Part of a small language model's weights: untied embeddings, 298M tokens.
Each number is 128 + 24 x the weight over the matrix's rms, rounded and kept within 0 to 255. Layers, rows and columns count from 0. Numbers have three digits each.

# layer 3 MLP gate, 2048x384, rms 0.0798, rows 1983-1999, columns 256-383
120140114115084120080132138123111131111142127127074171127122131151089100092151135092135196169152186105107143143141144168120185127107128125110081100132094136145117120112116106120108111126155161122095129128114130093113116138128121135127109138113166134080145128135093107167142102143186082075154100125142159111090120107117118143165126070139134125131151129138150163124162151116135126127127
106133092146152139157165090110150087145149124107063130133121100151129115113166151093130116111098163129158146134126120139104157118174139121107129116158125142140155091145131126176131120121086128164099117145170136125112155133139114107129141173148124105145126158128102104167126093109136142156116108110118146130150196132116080126101116114092130144152078162150127141144134124159137196160144
118148157138128098106144109168109167143065141092116135138145128121158118141110118130151096131127096153119174121102130072108094155133087127097090125106128172096177173177104091169143135130137105137101129079127176182132126147134117141141125145149179148132074123110121189098055132092110118071150123111123118124106095158094157166097147114094150119181119077146097135075136175093099123120098
159111128133118122164148086148129089108158153177101146128130118142120105143132116160156115128123126107171141110109127110125109190175113100098136127122134136080131155121127176109080135143121135112161166112147108095120146162143155139090127149121093079160080143124095103160143101114136149165146113127159156131138131211128123146133120172145156139096144132120121102100086129082125117116113
174131112125137107088125104151129098134112150106130091105165091119132094121126148128160178183097121107110135110132165116118145119105112124131117106166159130132137097139142139120164162133163121151128188105098178101090165127138127157117153146091133146158138173105058130092134166130125136173137141100112101083125139132125109106112100172134156113143150116111143128080143136134108165132146
111143141133069086130150120135131116159139119109077166161110147140115099118097110133115172180117148130122143115122165138120142126124108129136140113107118146150130141138173095133110126143095151108094123163102122110138137095166147091156143147133139108113168134106104095152136149125176115123101116087110122130101183142148110113117055151099150110163142100149151098107125127156128132140123
106141127130124139146167125124142134151117123185135168163129143167120091111145155154159111129105141144107139117107093118127103150073176146118139092129134153118150135112107132162124101166128138138135118156140102154099127118127096181120153135142118117132112144144090170142176136095132140149132142146146114112130118136103127153149142125135069080107149130140151112094117144149118097132166
099142082152173102127140095116082099116111121149069086122118094167122104129126124110114110109105124144129097158113110089146115138147124175157139106134173178126130135143153107132169121108148131097087085134105086125114121150154149110080134119142139166140126142148148111112162101132117109081148115130111120123097167161156130126120206126143073081173110137121096160095094082117143131148118
112099118119138110152094128147140163089181108135119135124142127110147107149153181111154150178077145125142157149106147140091122171166089074078159128129119147133076118132109150149111072113123100161111153092119127126153120101149152138103126158131113142135149122142124072117128176134120133136127108178105139132116101105119101131129116102091125129133059182117101131115108156096103113092115
150062103123149122105126144111127111100166133094135150122097127131114115114124124136130157124146109106118108110136105150150120147098129125125136130095129133088137120123149123126131083099065136164154122126099130173131130167103112129093110125124126083151127113136145101160116134099134139108166167139118169140119126126135137096156114140147148100137124154136115112147155151131129106097109
158155134179125132130159105154077143174180144106105138117122128075089151142155133116128155145112152121159111180145132153125122135149140135091132115143117163087098133118127099140116114084081173159178151142126129131139122128116139126111147106090120143126155115119135096184104131139102150118163169122100133166151144100130117092129079140150128137097107139157094104122119131153137119151104
109147157140148125107107158091097137119076104112127091108098147141158108122102115173131142110162162121120153137100175128131139154149159111130108094138156071120135112136172113109151192120147131097105142145169143086090134118142136094194127125125100134100115072160155138119156124130187103128121156145109120101138109134148105098129117127117131114118136109093148198158152096133173061140116
106126114141145128147122115128129149084130135110090142123088169102153107115179101126127126090135097140065117122103131124125059142099142121117109087101150118088129159139124085145076095143142154129128141146104118145182132127120133109100147141122121095149118141159162126138126144144165141149101129193151130126074124107139065087129155168093147148077163101149147112120097125123132140099145
087139126085097112102117110102125128115122117141157138156096146157114123101107131145122162126124144134166113124110098106161111167163121167099142129118073139147114145156139152127134128174123109182151165112129144163081082078169170140132135161136139154124094100148156149106138118153165101121143121134127155170100156125157141125156116117110132116108127134157125142144112119145094108182147
142108150126137141124145143119139114089140120148144096115067103106160122144075108141150111155163147124120096130150138123141124103135167147123095126120150158086082130133094125127105100145134099135129100120138100166122136051094135138159107126115145160107130113134155116122167120141120114119127156126096107189118134122090106107114102130146131141135130112110158129151175154132106116146152
096141150154141126092121169151111140089144147092104116103114123114116112108117119137152139165077137169150104162095158130138124132152134151074142105109134091138108157098158136098127126109118118108131141115132097116139123171129155159113135096114096128135134117116119083123068149145131137077112085124105107140065102138074111088110149095190130141119154089104120146139139152138132153126084
111090094133155148102122122137148154131150156172132105145109158139130092128155129128110181169113127100105128131149111111140136078160136138141117124178099159081128137135107120088135118173080131106099160145144128177158146078146159114148138095138127102184102150093114153096134145139154123103123147127144113146156143092155096161117106129136109157073133124138159070147121157134120144122114
# layer 3 MLP up, 2048x384, rms 0.0815, rows 1983-1999, columns 256-383
137139145085129107171137183144154136124126163118100124150115110133102120124148129156122121148072119106172154142138118175126128150115122116089112120130124095183140162124092124143159106094096097155128129164170117175134135123097128144117165117153156068123124123125128132103198154132098098149089123139107164124188133120143115133131120147112133154167132151159136120134133136144145166137089
099135117110142113126135143119157103136160170105118149122134093106146136112116127075166136103090187122153119102128105141125152112167143124090132090148127129119138099129140151141123129132127105187118103133129126151096151139123111119094152157157088101123091163121118117144115069153121132145149124131097155144142171121158106089123162096108161154147101161150181119136102158157108161106154
081155175121101117120160130135167106102115131087103176139129133104156072159135112125122155099161118118158156131141124157117080108150158110154158145132084148126144135083164108165131139141125134166129147145152160149129184169098141122136091132137135115081134129106143140123165120130130145094114136143112129146150130161163189115102138132081135120117124132109159121136077099140133119142122
148122128157093115129154120139150103144154139173121155111109135110112125125106124171138136126155151123182105083096104107105126142178097120058144154110168122116136116128153159117119134092147162121128142090136138114152138143112163193142133118124123118141117165101153079142130102124118134160114119086155158132130125151112156143105123152121185117131115144128123110114089155137111113134092
161137147113100096131110105138127116129133140137154094133158098106163123097140125134140140119105129133144116099121126115135109121095134116111105122122111168102142091162145118116132129127126124129107147128119127071127122129164180184156139058105130138088093110117154130107125118140110123131134160113134141110155127107136152101124160100101091150124132134105097171086141151074117119103147
130098172131089104085130169104146137150142120135116114114118163125168163117116096188145162112119139144118157129149136123163118127154142143127142132129104116125106109134162084151100119121149143167151119115154149145131155120113156123110150173164149164128179159110110151122149149127143107114127132116138145181127136100110163119143151154102174129157090155113154095162127133171156068154079
138094137134186106149097094107150111133124107120143132141111152115070121131141086113123132152122128154129155105115096140159113143159097098160114087176144139157134134081094087154107113121139149124149080132098135126096134136108154152138178103131135103100186119132098119102161147076163153187113116119140158139146145087170131115115143113133131128104119143133104124114145084129157099146179
110163103102193125133170098113130099111136144127123140124147096170111082174099152145092143157097132134142104142146099148161124132150139140136171137102110148066123134128152136118164127126152113132137088122076101124121120140149145143074136106106095119169122126095180131133116110058130109088121158137134153126118130165095146122080145143148129125171116112172064137098105155115111118103115
096159135154146129131093142121161121096118128147106130133190101108134116142131158083145118142131089171189142166135115120123137187140126107125135119115137124069117134107127120152151153131177103140145136114160125118094096145084113154138149131160136129135136105117142145171129210106142078127099089084102108111156150143116100112109150134175103124147158096103105131107117109118149139121167
107134129156108136114133078136141132162088120106119161143137144087119129177141150139176149117134125070102090114183103142141112132139129147178154136131126140134146171106112102105153095130118089147118140106140145109115145139158097115101122114116097168124147144120095146155102126112112107107154178137117112100130167139180133129126133137122118137090149119097151150117115102176133121139208
131118119168090111156144096145171161067164111122145104132110126142132148122076158122098159102081132112138130110141153127074095134113140118150090123133118140140076134122151125111100158144104117126140150171111113117179175107159124136116092123138146115118158100117084137167128114157148137102118074116128120134075118152117125137067174090121141114128152083126112125113099073125144116207165
107140118101107104158164130161113089098113082143152134168136107113112096094133113168138139110123100117122121130129118128124140104131137110146100107130147138084091085049138133141131120180164138130197132123079130151176179152083132172099142135121130093128094177144120132124146163078108133102122097103113129100132140132126101157113183114147122121145126082167121104148104102172076167151110
109095094108166149164124118117108180071156125131123138134119175079156120124131127192148104153150108133105141111100113122148086139117135163073112106145173133139103140138097138084124114158092116106113087131144077120114082154099094143141089154168122112150079145157106117149140121129147136155105113128129176136133081069138078117134138132164159099071103130168159143132116142152076145107137
184121107137083144143166104134099128122117107113090125129096136156161111144116077115146065074130114099119143115111133138117119154114162134156119168133131083137141112092117114160126129103116132138114128131118133116152161138151118120113139134128127144187137128100166139142104102141106074107099121108108146126157134138166139121089101155155131147122122129116124137132151117128095140086122
134093116135111111114129107129128152162115136134118130139142177135070149088165132132125124107090133111192148094128092132128123131118090131123149136184122122140164159132182135125146127085135099124146113123121145094114146190173133110092112117140134078139132156114090150144111122111115123130137132114098115091123120112134120142138121160122154088125138174109097119112091107136130154108092
155075063134120117144091114100179148147119120136163149138172108126127153108141122118123127160124122093120110134161129148130131176123135164143088153136110164145097147146125123113116169130115116106120121049124142098107122122130132138174098162145153121128071160113108162129156140114134144181106179137112130085121087085099124156158132121128077097125098131095183121150141168197154082117142
145118113104100107125112164194147157124132112106140109102098155153106113105146129133147134121124110152147128106093113105111099135116143159132156101098132126126112090157147132151113133130145111123164160138118073122093077119126096173130174115096128128099109117120138139109109107154145130113135159148137116095129130141112112131159116105113137134104164134166101133123159150134122127137115
# layer 3 MLP down (transposed), 2048x384, rms 0.0861, rows 1983-1999, columns 256-383
139108136138116166085157154135134118102113067080112115106170147120133130105118111114113123132105130148144161157118149160147128150112097123134134137109151123145127095192134142106145142094118136131129150187119091108124147109160122113118135083105125093101150116154126171087169125132156113163096122088136184157142136150164147125125102158126147132141107122110052169153139145133124131135128
105109114109135127080111166151186173137136131118170120127105124101103107168127142108149099150099139130123120117120125085133101132128177125081117111133090116103130122143150134089113137140164079183150074119145142119134142120117133124152144118099113149114110134105126104142138120148132128118132145127124142128174125101148121117135189114130171137124109083098145122110064136132109128102149
116172095096114105078152122124117130125120101104140134119136137120140148142135148098123149112146141099117134129126136114149130152090123114114133102128125133112105118126135095147146104086136165191130134131141140128122081129116143129117155173120170142121117153140149154100112123155127123075141143154152157056156157131130134108132196136075110098142139111112128132118100125147154111096147
122145131127137099159155110148110076124126126145182134111143104101125116149134118116127144139128116123151100097096127138146090134150135161109127131127111130073112120128127147144163145144145113141081120142162127157144148142112110143123106102144138141125136120114118147130124127137130123128124165136107147133135139152155138111142129144126133091144150151104088109125152148127107103133117
071133082108121135100175124138165119144150094125154178130099167136106102151087122116108148126157131118133160133108129129128151109133132134105141121148088165136136163097112099154137096101130130130112092133149135153107106122096080118110095175176140117147150134168091136161102100123120145138131101136117158148150128165151119125106186109112153127128072156143115128122130155128119118148100
117139146132139121139090085113130144152110125157100104130132136117093206119182124121095114131164146143116133137124138155114122180131143154109144126129112142128101113123153101097114106156160114123114158175104176152176144101110125160085138133092142165155172138131100123137133128110144094127141171107138156134118069109141125142158137137176156113132149119110151162154129120127181105097144
140120100105115145132134122137129119101112146080107133080157101080208121128104129150097159120115175121088121159133163122131182098152113139125115132095130094144089120145195153130144155144142108097136147094166107132168158127109139115145091125117116166128116101133127132159080129154126094054170122125147152151150106131141121154122073143099173169115145128131111132183139165143119120116061
121092156135141131157119132128166101132130158170099087120126125134145103124140165065152124134122111095133140154101142118148133135132150096180147075142121153103118125115139121113143143150104147106111138134113099176113114137184115096122128133113127157137142149136115129131116102104096140131140121124101115153089121109153159146103126178120126111158161151100148099085118130112128160124118
154119164154157113129109141099146108117125104173118099113152143114146117088101100130144159128137096139111146133117121127147146162144150102154134087113103144100149146124136117139131127111145127137131109151152083143120131141077135119130127148119158115140128130104121148175119128124145066089100118094118140156137122152107140137115134127122120121088147066087099120145127101118133122138168
131142123141087143146132112145149142150138153146102113158118173103161124150128130184152122133077140132121150152104173118112150101139127101118110134145113151140134106115116108133135115124124135101099139097148129083150127108120090135146127125147129136078119145114137103148149132127126149138129111136125094147117087115126120127125140137134089161142089098114146127096067090137128141144121
129112118129102129126146093160105141147143129100122178129134114145121099122166114158098137113118151116134109141119140111146144116094126097124128085176150122102166102076136117096098143120135110157142135187176175118156122124130145161138174166136146133151092133160114143113134105119113117155160102128130142107110145139115146137109069137111147126129091108146143132147145108126130115110152
121108137057107134188148095131145133142143090122102170120135142120094092092095122162116106119107132124136151143151125088156143092085105187114132118121098169111142128121165112156152110180123120126179155078065125126147134115119140158114154115125154086078137142106110114128130135156129119127143105127096158120109187129151140153145102147163112113116082108153126089089130102109096180136122
113151129071100134118105139092148127113110103169119133119179128136117166170142140129147106127148123096133123126137141111084109146122121163097113145112150125115080132082115144126116111113143079175094154112133103168109083175154132153105095158128141111091126098150107116153152125151139170173127100108147170116136170126094105161131164108103122184126159114127134130161117115112058103142128
152144135117133130122141173157165155115118132113115112086138127112165113156156072105166097136106113119117128077137109208113119126163136135129112128129157125119109115122131098119103139111140137119132140126131100118146144124136091090079155140122105163144122088107163107135152097104126106148118137120122131159131132138146164124143143131100129113151121141153111118097151084102113109126120
137147166130103151115136128127145121111121128116130103120081102124184115139092118134125122156154132111119111163143145121132101132126128127110135143110116120098122122108105110135119126145137120147121122111137114131136125106099123125169137136125134145123135129134159119121137147139122127147129137127118111140098111118085101118123052118125141124146137114149128125141158148137104124119146
168087123141077092155126127105155129121124153129140077134177090126130126102129130098141082127127127054145140100134129126090056130117129153104140147107086145134151131096134145120093173111093111152109095083124142078130116140135143137170126128157150112118128156095113092106135130176159160163138144173108123124090148143119169143194113128131078074095126146098124156145131182153142139127157
118149125124159127159110108108113133130111125117117145160150129156134150171150131161114121139130129115123101116153116162133152117127065132129109119099125155115104132151129097132116087085148116105116158119127122119138115115125129122130118143135149107138177132133156127134118139112163109130129108164169152123125161068139104107151120121107157124116129111120128141161134110145119133110139